Each number is 128 + 24 x the weight over its row's rms, rounded and kept within 0 to 255. Layers, rows and columns count from 0. Numbers have three digits each. The size before them is the row's rms in percent of the matrix's.

# layer 3 MLP down (transposed), 1024x256, rms 0.138, rows 972-1023, columns 128-255
098:119097116125099149102107102121177109097131118069149118153123071104100129132114178146141153116090117122105128116122153128138119109148179145130125107146087169115106115148146094130141154152122115128129152102142107142132158176187128133085093123160159111141125134108125136178138153107142107132161158165114117157141153147116123168134074162119161090105132093095142165127135128149128094124119
106:108074148152097126137103072123105140078115146132085144106164063115163122140171124151117108085113127120154125148171102115095132130155125143091134161107153074128172107096140102149149145137090100129153148114132141126106119134168122138126124104116108096138108115128144130162103093098138119154127109134126129095116127136141133125087155116145123148103126154181149107102169155189124141136097
105:092117162103114117166148116135110132129081153133116138130169149137122119142120098120171095095101136120114146136109120155126103158118138179114109110111075163130134142105143128112143075152118137097109111084135136166140106128130085106125112108163159137082103149105138140080107115126114109157138142123103093144140143134124099136117127100113124078141141130144139138140123115130164169121122
106:093134144085136144134123103111124113085120110116134129137181158133112151090126122117143104059086134131141153156142171155090119088141164125136151129105129109143119148140136117100149135144142131121166118161137129134164115138157098139142162117134126117179144155097128152121135135155120125143114092076126155152141136154149095136118134146135132096123156089119130149122144187123173103089132
104:158116105112170080145147108144150147114070116149124117133119086160098108083107145143118158083072080145125150123137121106119106118164127177131125168108124122125134139168147141143121127153121099112126129153096092109065123072118117099105096130108158117122106160089136113102113137066115144113175092132152147125092103148180093139136132121129123143125071128143124097125108106179110120109096
098:101119111138142163102123143160116090123150135110150151160156172096136140106124093145098097122106142116133125098104140108112116105128159135156173098137084133143129160133137130146103129122120156112128113100108117107104135167145104101137115160151114134107110127139154140141136154143125163132095162116151113113165130137120146129147130175133106116136105111192074118118228118138072100096123
101:127156154065157134152101129152129119124139098098114103153145150151146154125188131188114120142172102083148173125129149119121178104103113085128153138089133163146151103114132133127154139130153082139106130114107096142138101110140138141157135115109082158175102097108133109137140093131146139120108114127189131108062137137133120128108140123126114124079124126177149083155122127130127146140114
104:148118097107117133100100121124134119129122132154146136084138150122161123143153132167121157150176152090117120078107105105199138125156126127105168142114120115138137148104112126109111124124118116093110144135110124111152129100084121132122155112132140115130068126132162123129162149147109129147111146152163141121180105146137140159186106138135150079143119119145158095111126150140113172159164
106:131165125133127106103099103097151102152116079132125103164114157168126138133143079148054124143137114162136108140134112174128108130122149124116132160155099126071132098154119147175135133120159140095112120120104138186112112118109134139150120139119140074146149120121145119146128062120169128148120102115183130148141139110119088131152102158098106111131122150162121126085135147141122106143169
095:094126142118185136107126118151080149150144120127122122132139108148141115142130198123161106097072157090079124151151178100134135145172086133170141144119091114115120127175145086134132143148144124199107129105112135109155142142128102111095115107118131128152111114142099189134158125097101118122178152084132158131090142143167146107114139132115114106141172164156093172133166125134114141138153
107:149159128133123129130105115094155137112079113112142134154128100139135133084137117122118117110165098174133138141134118121168125126090123108126109138135144122142136155111121166143176180134129173154129138117116124095131110106166142132134105153118133088146140153163139107096134112121149110152122095134122113143117126140120145127167140131144116101163074141133140117162080141121127108139146
095:118119148107108156112125111128111130149134126174154130136127139118151151127132171152138164155135158164125139097073118144090118137151126143112141112093110082098158141150131118090090138172098129109150106146132126086159121105124078144156114120090143078128097143127107132139118087123097125111165127135141113118119136136128095102171106130158095129122151123107153126116112095089101128184125
103:126149149157132137142139163135141127124085151140134164113132103133098176141123166109137153134112145091124102115138134126112120134127124101125136142096104170128160113129136117170070177154149121138108100164142134119162102135104081131091164098125145097125107124127142141157119093158116095131089083140178138120142156150145097112159114130127125133119115101115128150124078126133116122106160
088:133122145150164146119147145105114122131140176125151148096134152094098152134119100134169127144112114126131102159139122178145130145105109134123157087115149146153143182117131176114095089170116122152125136136105128117137148153122107118102142105117166181089118100162163085071148124132131143143148141107103169076097134180113160123129114100175139106113104125102123116202119137123132143092117
102:176156145117142123137115105184174144185152124123143090144149163096123143139123142167155135139132152115137140090112131123081144147145134177116096128105131120118168170119099151111108095106136078106123119091165177165134091094125146157130113186121133105127142133126128096121127147111130147126130131147114137120156128119116146120138116143112151111130126117154138116117105115109123136086135
103:127116160101137134086107130126126114146154085144121115137072122179140121145149105138135162167117145076149094105137158160085106170113133178080146146143147119099181129145144138108115134127149107106164128118148153133139138146126122142162123119123131115126136138118145125120095163125145141129073166123132157180127171163146120141130127121122107131125113153128157106151149156140126126115102
100:156143117149152129137117133123157131089147168149130087130130112117114129119134161125128095119150158126086092150142085108132159158120124086091167171131114124130100100148129144164128156151126156123156171124114122092152142082114137126082135143100157105092112169122178136148140054132119114135159111117129147088108158072107145125112112125146144168143096096154128145126138128130128126153073
102:072126120119127097100110100170196141148117123150092114149110158131114180089126156151144121146101128111122147177123125129063163139138120104128150069127172124139087043112129142144125149132074160110136132135117118148107131126105132128096119128133141118123117151111121120115148126157131141136099103120087120151120111147155144120092127111109126084169135113143112128118115125136134139099178
091:127134162153113128117141185101133152130102097103134168176113096122096120127127118161116144107113161134115146144079135103116163097119156109102157117167170101147116148103121128136091072131111145129132123154111153139162114114116189123133143105187102104122124120143135148153131176148142146120122081079097094105094139143163129133139128127111142104136120120160150103098148131111139150140117
097:122103162122180121156122151134148139115136130138127109158110151134096121148144102145111083154131129161158121148159122135122114098115190103119111107106153066141126133123159099149065114139151121126101132146134134130142164138121127110111115137096154099139148140163130130141142132126159161162085120092132137118163168093153133112099096108133107116150099079132157148132090108095098124171122
095:128133079121069146134169143095169132129118145138123138165124138118137114120141149116154126125120132149131116108137127087132106091109114173166141107057121143155149126123121116111151140087125131120102103105066161124125128143107139147133171129104164103146141145124150091132134119114082086112157151099109135155075113118098129182087099157103104107136139158130162145127131137109143133178123
095:116103111162145120108119116163103120137086125110125127094119112122142115165109114102145137157136174128139150161115124093120103115128039119193148107100084152132111152180156131100105153120143082100141134099136126133122157139158146150120117158064109099137104162121136131141139103130166129114122107153137168096134133148042099141087079150122144128146114165160139126118107153127109120129137
109:149117131102152118143104122136125088107107144142077127190123126092144153127142106108162137105085126166149137120103147088110161140144140126132154097089141158105144122090086103155151136162155108101127127102102150168134128146158140123130119146124141122151121132080144134133152132159135121111094155114113112111138115129093140082162136147141170119148122143140125120187150121131149091130106
102:091127092155092100115141179133188158141112140082145174114145109134104177125135126118113142143185125135152175134123105096069159104091110137102115089121146150185096102144114131116121145152099113137166144134121139129104158155130138158145115127149117162153138117172133125096122127117101155125114146111089146173119162138109160157118104120128154149109154105137085148185091153151139104151131
091:114160153119144094173126093111161116159128184139127142133110182139187116146127201119139118116150094117126118108130141141152167124140141098091110130161137105130126112099128106102145121154112116126132115125136121166089174197123118103143101120121150120138101152093161156135138142113147141138104120131132077127125122183126113161159123118136143117119101114114157127214093090112119150143091
100:156129109132144121130090124112141178116107142104122153109106098139087116123102157139168161119127121121176070114097130150135122163140135131106124166117133154137120123151192158155119103136142105156183154116159133118139077117140127139103129159123133133115056144170140145136120137098107193142125124138110135111131106144091103144095165113111137133144093115143110127121132148138171135120115
096:091145162121127132129148145139151137094179084118162118158139095112098134134159096208129127108123153142127136082128127144110091089077099148123150141162142126141145101097123127178154176109150136156105128117117128108128147133087156133145126126120127108132127100144114132156099123099095152160162107122129094120156098116180174148122153123167111133149115175136101123139132140154136106145127
103:142146116121138118116094149127104140109142123106147179119174153102084119078149156090129091132154115134138165101155095132144142091114083123124140120097169145172120107150126128105133092155106116138131118140128133123125165128115096137117140108165101135129165138137133129142195169074108146137101156157147105127127127163093097113139150058134120106106121107123133086111123149135115130160125
091:145106096181100097139150163125132094117132133120132092175148103120146125149107090120160143138081136120122146083127161157099107123155154149125134112131170147099135146168134121124148164115174146089098114074123157117158134130131114135142128115175122115146135146130137096100186139149172124154127076114132110129133179139131101151106175137081156150090163135150126145088152108152192171122178
091:157135131162105119128110122148129110110111162106132103101087144131143112098155146138138163108131098107128101173134102115124136113182132142126115114146130145150140146142104136173126120128122146108141143102157151117106120144153125151149182136162133117125134108122130080130113150119121169137171143133149158137128143113131120125098137134121156158144126129160149156113141130093130125120099
102:104082191107129201082149125129112150142100099088112132142119129100128132147119101079113112107163126126125171100108137169146100166141130145174133103104074145148141120130139120076120154179118138126185087135128120107125121106111151126082142105073136107161124118114109114131143113116104132143132135103116160151115111069096100131123113146114119134165166152146113108090146130124127093202187
105:121180113129118123115138152121127122115085145135145097122127186096167152140118149127166141140160146125136116127143131132081143104095150133161144127143092126173174060079120112094164097137150132177134089130148127120154089109111086149165090135153124113102141101123139147133097139127126129127103157120139116119103102131101116163112150133088093147124154125130135141128092162138120141165139
102:109105100140184096137138125184136126122116131118081164133127118097115111109095099123137134138115136146151150125109116153113114176187153122123133129147117068108141132102133133160146139087139123137089127129121123142095127148105109152046099152122155130097098116108169124068103161082122170105142145122129121139116109097166104120103129142137109121097112102139158132139111136125102113167154
096:172139139133117111151102105152091134093090150133162160145122128117114136146134106133129164150124120106100129141179119121194146161144161143145128136114094142130170112174106153109137157143109128150111105117122118115131127163128128137120140154124095115120150123154149138118096124129109133166162137155163145158123122161101189117111122154097138131131107143147108116094125177109117165145147
097:143143111124092129104143137122099171123111149133105099148116152168116093090121182128109101142105149095123130123152135117139106136139101187133123109131170102162163140058106121182122152115120161097104156104124096103093138130120158119100169082121146130107157129135097104140113120132093090065130165155133126116134102139156097100153117146125112118146080113116132155178094103172162143119074
102:121089126115131138064103133160128106144123096144095133112132166127102130177092132113147127125157152171154124155151122114114178152135113121140095134096085148144162151082135103115164146122137139111119152144075105135120136140111109176129144069152141130135163088114093153136132159084125097120178155127116155138112143084163146110145132151096113113149099077092115142158126117092155126121126
114:124167135118155049131112116117137124095125106110130127126159108129117161107094099101147125144113124140093144110150108137146126071158154113141127082129127143113141118104123162122089127160109098113139122131109190090120164133099136144108156070146111095138120119150122115051129130175123140098115117140137146116118162139152126136103134142118147158161070142086096147143134153117121143104089
104:136146096141150126163105088120095129164118114115110188103122134101108129145167150099090132134156104146124141128129109129137148113136122114152134117135114099111137079126183146092136130143160148118163124088129127151119142141157096128157115131158137136144095094197137072159109096079092146119171152128116144082108144072114138100147123188135118163138130124114099162128097115114144130106153
102:088120149107129125169128091124107135107122134119075113158090115152146135123158120146098127140095132111114077127154134177153096127105143147136139164111129151162190132126116147116159122137147151147130108125124135120127146112138130113146127134146153140162126103119121116073102113190109160157149132139104099139100103128157127134128151169144119091119156128090132153138138147124124117120129
094:145130125130105131094118124124112158116123146119110128129119147112121110127091111117137116108127147084124135148153154120133142138182152171136109094129137159094139097157066137078135164134090128113146139147172153126104157136166130115123104153125140096120127098097113083117130078163114142088109151101112112130121148116168168133153156134106131141138114063145110144145111075137136160124200
098:101108121092084169125127154122099101107148158115125094100155124100150136133149109145122118107167154114121119108136086126126126119145129123177106152110093171092121147160081136128172142135138105140122154126124111116125131143106162145120150169096157090167112130135101136113144087135116132134105072133125154132098168108109136138168131162143126123127125122121120140119118127146122113092169
101:129117147123118117119127108121149127063104123146120131144151155163132150132110143135104116134137108075139160074131098108138134172085118122177148123162120124102086108103108093156130123103097103147133141126126186102139128102121131123152132125108094121145131111120172132132188117114119105162125113114166138127165128108161129108122153164127144088107095092135141138106172103151096145147116
098:179157114130103130121147115096149113110139128094121128117110156102153116119123118115132111129119137122118137112125127129134120151107139121114191087091133161123082093141175145119119158084137138126125153102119134153118111104119121080113120163151090132120115123133185144124140111150106122163114129149073146147169136121143106108136157146125126147111129110110124177138116126121133134118150
093:127143137140133174165143152122122124071165120140108163135168089123083117135155117122133095124125125095117154165128112111168106133166130138153139129148166142154132095117113103132078126129171140119155085143112096130109120167071128092099149140161177112087119075121118149112145090162105102127138121135115122134131101136130101104123159105147142141139123118134098110159119131086108126105122
098:166071133124130165138109155141134073140090183119121156082154134128106153099112088107129108097128123126122146116129131140094133148128171143080130137117071160138112109157128134139096138117130153130152096103104113113110145156169131151143141133166127066094182119184102100143137112138100172105130119124133103107142118146110106132164144134118148079099108118163096175106112119132139173134119
098:190114103105127132172117117139134153172143146146132080144096141135122116135175117129103153097112078145116110105146110158080145118098068102116090136083101115090115118091131130150101099142130126121113125156117149143110164133127107154125096136108161135171085143100141129138147133126147123116115158144131118114125086143115109204123122113124135131117114106124130106090104128140144093110144
100:136161150092137081144102121134142135117118120129129133138115163125195128114181140102144126127134117107096128148125121152113104149133097100124125163158106123119147161122119139120128142151125170103114135127129113134185129113152110162126143126119075098094122119159140105177124096148108165149116086124145112123134126179132144227099117128113186133144150132130105139117170100118090118158138
104:131150110155142120145122097095101096110144119098125140077131093114098144084129155138116136125118167192128133134108160174143131079146148138145135104108130135137110108160099177093169124144078074104102086141121142131093116090171119142123110149068110112170100137150133117133116119118122118126118125140160114112163155173121115084137156149113125097158137106143145135117125132157173106137086
106:119123154089115150123122104115130133131116152131131158132114095119121145143117132103157138155113087114101139144110122107135158182106082145147166153120112147170116094146102166077113111160102121103097134106145141152099108114146126113135102115075120110129095119135099095120159090100126089113088127135106119117109107124116100181141146119129143101108181104145143144169107118129095129176140
095:118108120119143115142114105137143138164134108150093135110142135083140122112117136142134106145080119057138138171131096130104113175094134122149140160168122131101108129090124145135116126079108092115138113175131164137097118126120124112135181074135104128095103125091107106153151112144146119120134158144144099165173119111095174168097165157135108122156127093107127104114132139148139105128149
097:128165111120103138104165134095135125152133148168146083098140116132148129175147126121084158162079121125142116112143114137123080119135154119147166137136120132109137137159166138215119144115205144087088098092098153113169136108096113094109138105132110102136124104149076150108097127161121141112148152122092087129161096147128151170122092127137100129153154133131150128119151140129145152164133
100:194161113149159117088131142105115162149149111089140128173110141110153077123144151074131128113099113129108144093105139129052154143155125173143162143168058117138157112134165121117133186141144124115143127127115121121100124127142172134176112125131133095147125063161126086125118104147117138136151115094153106148133118120125122158134126110138146105130093141112140141094173124154132088137142
# layer 3 MLP up, 1024x256, rms 0.139, rows 973-1023, columns 128-255
107:164163147116159097107133166108084108100168111098120091163134178147138129151132137163189086110120147149099137076141132130141098148181120128106124117152122162118120144134114131175105119118099168151136114128128141123143108143133137089128134122079123145145154173168134150111093132140132153133072095143132106124104091111119127157157110136162104113109087103136102094156118119069115086147116
102:115093130142150163110124139194173161104098134185100134063188163148121111145106128120133149136169104126127127113133120172141100172099105114119129171136152136080136132130163112091128137131132136161130092128132159114103133104112141106108122083153113129108140124105116162107118139108115113084139081112100099130134139094110148113154147114101146114155141126114137164165116146086119149106114
095:131107108126116110099113144102111113166142123105086126125121146155125104130097134094116122159163144128130118105113118126135158144129126151107113114149127134108150149129115084091140117086087124151100133136187115120126146122114126126121106093143122139137155134117150155107118152123136164159153087127133090139133155122144125071113118116137126153144061113125189168105107157145127145093152
102:144118122166124140131099123123139133167153143131104098124157132090107163134146126123162092081135131095119103150130144132123148143124141169074115113168108132133140129152099128141125127115074134115121104139146120149161151150138144140168156153130147128124148125128161139121146135118155124138132115138114102116105086115128115085120153103107090125165152140157110150076099127141115121124175
100:123102115116105111157157187147163150135120125105133138083132096122133145132140159112086140127144121141158125109127135090138155133114089128138060165107157132138138135123092098128118136132093144143127162110136131120151116155104143154140092125113130108097141154121151096149107111107074101130159092143128139161105155058123088158159099139133130093123142156122160145120111158105130122116121
098:143162119127159125116124108136159142139133124110130105114126110149125123146120117154163167198128130132130208135115138142132118109116107142112113096110083099084139152134140122127139144186106172138136121151131094173114117138147155158095103129108095191090131144164114136159133127149128127145132145101108119091126171104126097155131157133112110120123123094131126133090114147100080107106152
097:143114139104125112130117114150134100117115163112127121157160103123119136106086137133151175090119155138149137123123141113125129159120100095119161121125077109100105118141093160095149153144166120152110113124079124156100105132114114126120135103100089127119116128148091169102112158165104110119114143136140082113105136083149128123136126145122092192108129143132130171153095096122183164159124
102:130153149129155112101143104137092110140121151100144111088109141140108125146087139152126146134144102114129130137138143101138152146094103138166089123067145099141167112055136132146153113108130099117102156096107185140120107088158162116139129067111116118128150173141124133125117140133123123145120177153094140093133106136136182117126155107097151113117119139100142092131134130130128143073128
098:155145114143102143166131103145137143130114111135076112125129093080130110150126126114100140169116094115125127115111112154096155124124068105145109129175164106097061070108126173169129105095124165091123140142094135102126096112147087138120126128136094140111125138114141097125190099151157106084086100136120108110121109085142122141138140166100093150112168142110134183154116137166113131137137
100:095153098126120118158134124150152121129162116129151118140089138119144116121085120102155116127147096144116098090143147143120089136146138133135150105113144114116152116106111101110128100145141107088161148103130116106094152135141111134130121125099112139126140138110103140158153160140144092101123138177110119100111105102133158139115189102095171162136167090126095137155133148098150145158138
096:145100119135147118160134120153092109113175133159142174121082111144128094161114128153138114150118151111076129092149122122115117122111182117135143114106095124134106140144103154119125147133174106159177143119127148118134149120131159109115137157132160098155116114091112131097154089147106153110069115157136154106152135133101105133125177106173098112139087140109137148143095120142127107121122
099:123126104115121156132095117075178136119141149107126125095098162157119059109108177138165121110109119133155125134096121117127141131130095108117096160130148129139154086139136132124140110103162161107142116145131155160092098151151116085142128109131085132114137082119117059116090133138154146144131168113089137098095151144139117132166136123185126116147138157134124171144093114129121123180106
094:122114117149144120088148138127127123091093106130094114116129099145138168063141155129112117152122168100132113154121158144196149100143169134137125136119127122138109120140112122123146109123125184171117140129141117118082169115137133057104139131101131165193137123087109180124136162151122094133111137192083103170126120085095128165132137132142125138152158147142117102099156138118120125126177
101:151134155125120165151154102094068136107133115142107155104106119135100096092140149122154097129162128159122124138070107144129147099167115122148154165144132138113130092130137080107121191149119154137156087157086116120135106119127159112139111128122098149150137152112141116135141131162144160061102114177184111130141111130094096104146084106172110126166161107132112133127141139129112106135126
101:152119158111132177156144186092133123119150161171130134102159141097103124127131128142158121104105097144094147140135151135150125120109098100133104101145169153094114182135108092145120151124135109100124131121103091118165121145132136105120135148108156128125148127140103123159114106187076108133150164087128132107151170104118095102129130075150142144117110110118102158135121098128206140146105
097:131107144156136146147124166084140149130108104172094105117130166104131151103103107145120112129100126127150104101101180131091127162175139126123098140155099134122130140128120151118109134104137123136120146098139116167102128158101128092150104124145142150133092111135129147113106143085134183157135120159131123098151134128136099182155162090110135099139129108095104145161105138081109139138115
102:130136134154128158141148111086095142107082096143135122176132126127098147157127136136140140110124141134143173145125103146139115163108126105128151110110102165140109114147083119175123121115127105127084143118130128137104108170094128097109156115126139136154117143108160127163118113117139181083169092145105076135130100124134119138118114116142122103069135119131164161144143134166086149133084
088:113112126157139129091152147121119114099146114129100130094183172165153123134114141115095126103151128114128110093114085115072111151099130132145167116125133125105137150104146148155089161131105117128170123116186088126120096140107095156108102083152146087141131155160135136094152121168151147111114090116074144148157098147142114169124126162123142175138108134117118131119109119116162112148147
099:129114147124170125085126103158122151119149158128143125123152165090131152149120136094151130155112095133149147105138148131154170127137114116146120141123148154094142136145097158139144087150158122130151123189132106175124129139137141084123116150109160108082123065122124106116073110116155139105156119143152131135109128141124072170103106144148074139105143140132155127150159132066139105155111
096:128158145115132157164110136161093153071160163134101108119114113121120114155084163158150099131134120117163125129136118129112094116167130169103080159132118116106122140134116104099103101162141089137160131111103082159144112108155133134092106108143140140125158105112133133148150140155175142143134140144158092159150164145136142151134147129125123088157118115120110096104093138140140130139131
104:120145203121134133112098138131108103107118112168102101123121140100093176143079130156131139126108119144131107082149108148112124133139142119116120122157081129112141090131104090119065120121132154141122127131121119133123135140144122107144176167073167109143120075155143112102147123153136143115116153109099105151078144128139138133149140158129139086112129115065114151153106141113111105135141
107:058134123111120144152144123143160130137094141151104100138106139083135159112104127129156151070112092112125143097180076138117140114110136111156167130149138117139151137102101127151142107165122148117151103105154127138110111156137095111080128149134113110133147118106107097084129111117126097156153132138170119094103104119147127126122136157122073167140116173138140158086146177142126100149154
101:097137095163095095095161117122107127150113104179136129110124143158110120115132156130153144137142091107133115128129115114120145099121135102097150111112155121151129167123114167111110117109127093098121110181081127122087121111134120096124156154132140151095126131093153153127105154098126131057163158087113113136161149139109137151171128097104130136123169122126148142145113097099044157138116
108:159132174138097091129113143149096100129119147118151142133139163076108136149097102139125108147130138116133148117146126139084143151102133145151124082134133146158098115115124152151125123068131082179135136157122141088102106169155152145083099135126095114142155103138121126187142111134078098139154143149125126115113125090137138122114118166143145123085117067102104133099085126135115109135118
100:077133140154111117143112099156136130174127131194138152161147157133167137106135156149081165126169085129100143111121088102145131125138109145117096153124162122094146107121126115150141099182086097076152101150113113170140112112125131076127151140125116125101137141105086127083126121150099151108122124162142117101176135109112158144157100176092075111145130106148104163150112164144140114158106
099:150144134128145134148106137096139095120090117177039099119113129154131099171109183130141128200113174126121152137141109143169094142125144133155128110103135151160132163118112120101112189139137100078102119118169167133120141116156126139152094170118108143130128140111113136156137167128127153148100105137104146085143131074137114100140090136116142139107128127080117145125126115128170131120138
100:125133163145106141142128120149128075118141094179135094118106147138168150128086135145150104151115145149131142158123090111111138126156090116096103149108107112121095159090147145109149124143122149137139123100092139170118122133152145120078123159112092154179136138194086115116096149122176134126154180083123151101126139111123129125144144120106132145099170121127128125160123103139107167140107
097:133099121108110141138150168156091170111168132119098118102121139117093175113111113096074092141125089142150108151113115098126140180131149105117151149068105148137150125095116117146112161163170127155119145120147105135153100133099158116127136169144130148109140101144127140150121131144086124156137130126128128155102093094122116087156099157126133120139094162101100146138127097119154077165101
094:142084129136156127148134143111171133187127100130131173124120085164174102131115141116132159117098131142115144116145160155102139109122125167151077123127123143125148106070170122102126127150129106147125120152138092153147165150116117173150134162102125152129091120131147185086113122129131098133115106149106083111127135098095151094098153122142098144089168159132124094144110157154125138123093
102:122153106158189139129126142085130127113137114144108132117142160121121142078132134182180147114120164126115085160108139099114151129153142153131116165138137115089108148119132140136150084140100136094152141107134104105146167139117118116121124097152124156097132141118131154125156092166104104141101093166150130162111157145129126096131109158142119135129108116134158104145094116125133114091171
105:136135128109105135119162130131110119092143114111137131163089144116168122141148129153146114091125129132175116130115107077101120139138070128140148095080156127137108106126105128190131121154123134143147131134144135094177126097116138115127114100140113151158168136119141153137130121135082149149133064122100154167163163161129113141114137111101119129122153153128138174139156103112175157139138
101:178120089104107131148151157097091185099137141106116141148148144138114100122155130099150115102121155154088118149167139140118092134146125101148134112126154095112123120142147101143082124124121115131106108131093083168144107132070106147146165116134125123106110154120082129110140157112119129146146113152125177063158126134115132101108151105167150094138139140067081150137103136165138116135138
099:149119140140145131158145114166140145116121142111111132085114125154114150145119126111082135107092137145165119094163125120110107156105102131109129144149086147122119106130096100133135147157097101097118156124127105133102098123166126127117181130107174120107135120137095107141111130159176081141135142156139147055138098102134145136136121161124148136140154162097139191136097153130103129075149
100:118123116126114143106094064145166100111083115110163154124186109097137164104179131125112108132130131140159108103100078147102096122178104151136154162126147110099158094147150112107104092098174069129101100145121134153095142092158125132102095121116139118103132101134143110149121180123162098093097127093114102111139127097129101093129133111138128148135186176128136135104162153140136135118150
096:083088078073131116148139175132146127102116161124126144139136103138202104132117137127129154177100084105078108125127125132146107112139135122111131137113136133121118136115140137122099123134135118085092125129147122115115110076127158103168138086117117115104097144146183115105127127148082120128123088158097160163127126151106111130101138109159100114093111080166140105138131127171162155180117
105:146190123142153113112122120121138097109141157131135148130144134134181109135114110139189119110147118136090153087148149107128115102105138143151139080122131173146115181119143085147148161115132104114112125083119136124079142153155110161161111148111139128142057082161120142120120191161136112162133141130119130138121077129102110092152097106093146150135119133089110163107175138144111133107142
096:071106129163149148134128135129104119155108117093096130108145089097123135119143113096156157104117145147110107137178127118136157133123079124076121123113128110139096147136111085112096099165121123130131140123144102136092117139153145172127127130126103075140101107122120134070131155119147090146115134109144156137137121108152138122137118145133129116094117117100130167137130137150167066112099
102:142177119118111157114119126122150123105162109115103130082108116143143134143113112129131121094114094101129100104154127101099159114145173111105152157126159121102151144147108118121146076154098130134149152113149154123171133165138136126109106161134118117147137140105154117168138149119129108183136151169110118165100068120115155127150143153141110152170150131152141121124131126165134148165111
094:125089076098104129120161133115113140134146134078116095110126116131144165145143159129136158110163140133132114090101140124135171093121117132125126130150148091152157147098151152161138119090139155118180124124137147154164148133139119142133150129110143151150151166170147173106047134155193090166120148119123108152153108155128131135146106104091083152145133128131119144148136122116094138153172
101:141123114149106126105125149178142119126115154128113166092118116150124132116129180131117174162095178125139087094152129142115138135171130147111111108146117061129143151145112161112119135112114144144100118125109105142176126118143142099106098162146141147123136120135115118132109129112124101136133153132152153129107123109100121107118121158127107107053114138094150104089138116159109143129130
101:140120125124056152065155121088129139144106134117123116122152143133157135099120150143121149139116114126143165143127099164105111109091160112128130147117121140119165108104147129118124152135109079101087076130123141110140114118154096137194082156133160124099119149097107139127100067122114147081136131096124132144128101111178109137122141106080102141110158128120124125161104150149131137099097
099:134108144081137142137126052116096135133109099147104114120143099149109136173112178144122111128161115121123124171119153102139149103137147073150146146120117104134112109126135119107153177100128135153096115158120156091150154161120101108153135102167103133080093145136098096125148137152152135139082129115141128149159159091112177155130151147097082165142148173103093118135127129132140140167127
107:154097139080140163051113135123170144145140123134137086141134146121102180126111136136129133146124098135146112119138114146093115112125160118150112129074109101138155112118121126109184118117129090120151127137142119108137187111142139138182116148133147118111105177149110082136123112186127149129114182098124124096162131103084119143095088154127146138178150135113122124143102158161182075122172
095:117098148115180130151155141137139117118122161181145144135125133107139090118089129131120121130104113135127136140159125126119099157163147114123135134137089143115131139114112129175090071208096142095123156162153138156088107135121135126139124106128134143128114113086162119132159135098111098086154097156166123153127074152136151115135109131147113140088111093126180205168134111124128139112092
094:102110164126124144139132092118079081120116127173130076176138113146150153093105121118165107163144114154129135126126105164195121122114159124103121108115124138172128159108114143102114155127127121142138122162130154076129133148135099091141107129124128125095100147106095143098117134121131130119145161114126048128121151159153120124121146134096130123162139160143118170110079119100095169105107
098:094139142157089177079104113098113096138130061095117125132163110181119123166109129119109117120127152152127147129136156134139161121121171120099151137097116088083121118096116130135073119142136139143140113166169134124127125142119136139125101143184102137178155161149135092141136093167152123165146144098129151142172093090148108125140109149125091110076123116156106125138065135158137119112119
102:142118102126089121117132153143124154114083076130128123100124116110130142113103171115165139103150155104100140085120114134119127156115128122114117110144126126123097113130123177146110117111115129129130093098152120098165134142107131115175055143151089152104161148127131152118111102158138116088126117156191155150163141138142087174127091107130165133180115131103095110145147146107124128143126
100:119137073125134136092143160132133126115136113143141125104103140066103151140122165131151132173156078167063113104131100141117141116092128121106142142144164102113130143071124122109155086123090153129102153126117105135153146150149161105174140102117124100144115157102096097142131099117110143158148110123131117152133102107143126130129133159108157102117096125102091142097110161129152146136129
101:124125133094147159159161140126172137117102083083161117128098099102138121141119128124119167129119159192122112090136201133101112107112148135092089100115119102155134136111129121147144084150109149152176118138145119136121133098147116090132137163141095104131127116154171166114127129067118131125143142129106141126125157143152153115139171123139159115146100127177148111178140169115109113112098
100:166143106109135126165139100147110165150136139134143138108080150146103138114121124147135144139201116093160174115141139135154129132128130146115137110129179076149116159091104096103101133140132153139098162127114110145104103143166187072149118141155126172130104108147154115124149140116139092180074106146169149122100118097180108134130151091124158094147143135074144163118154170123112141144109
096:139119100109078139099141121116129147101150158127115127133162106122098151134086135126115139147150110164128124151149144174138156175124139118092150094114148135125156145135092126162093115147164130121136143131127158106160139138110174079167144121119099110133090123122156124109122098143131123133167150156088141100137091160117116102076165117155160141139158128164136159126153128092138136139147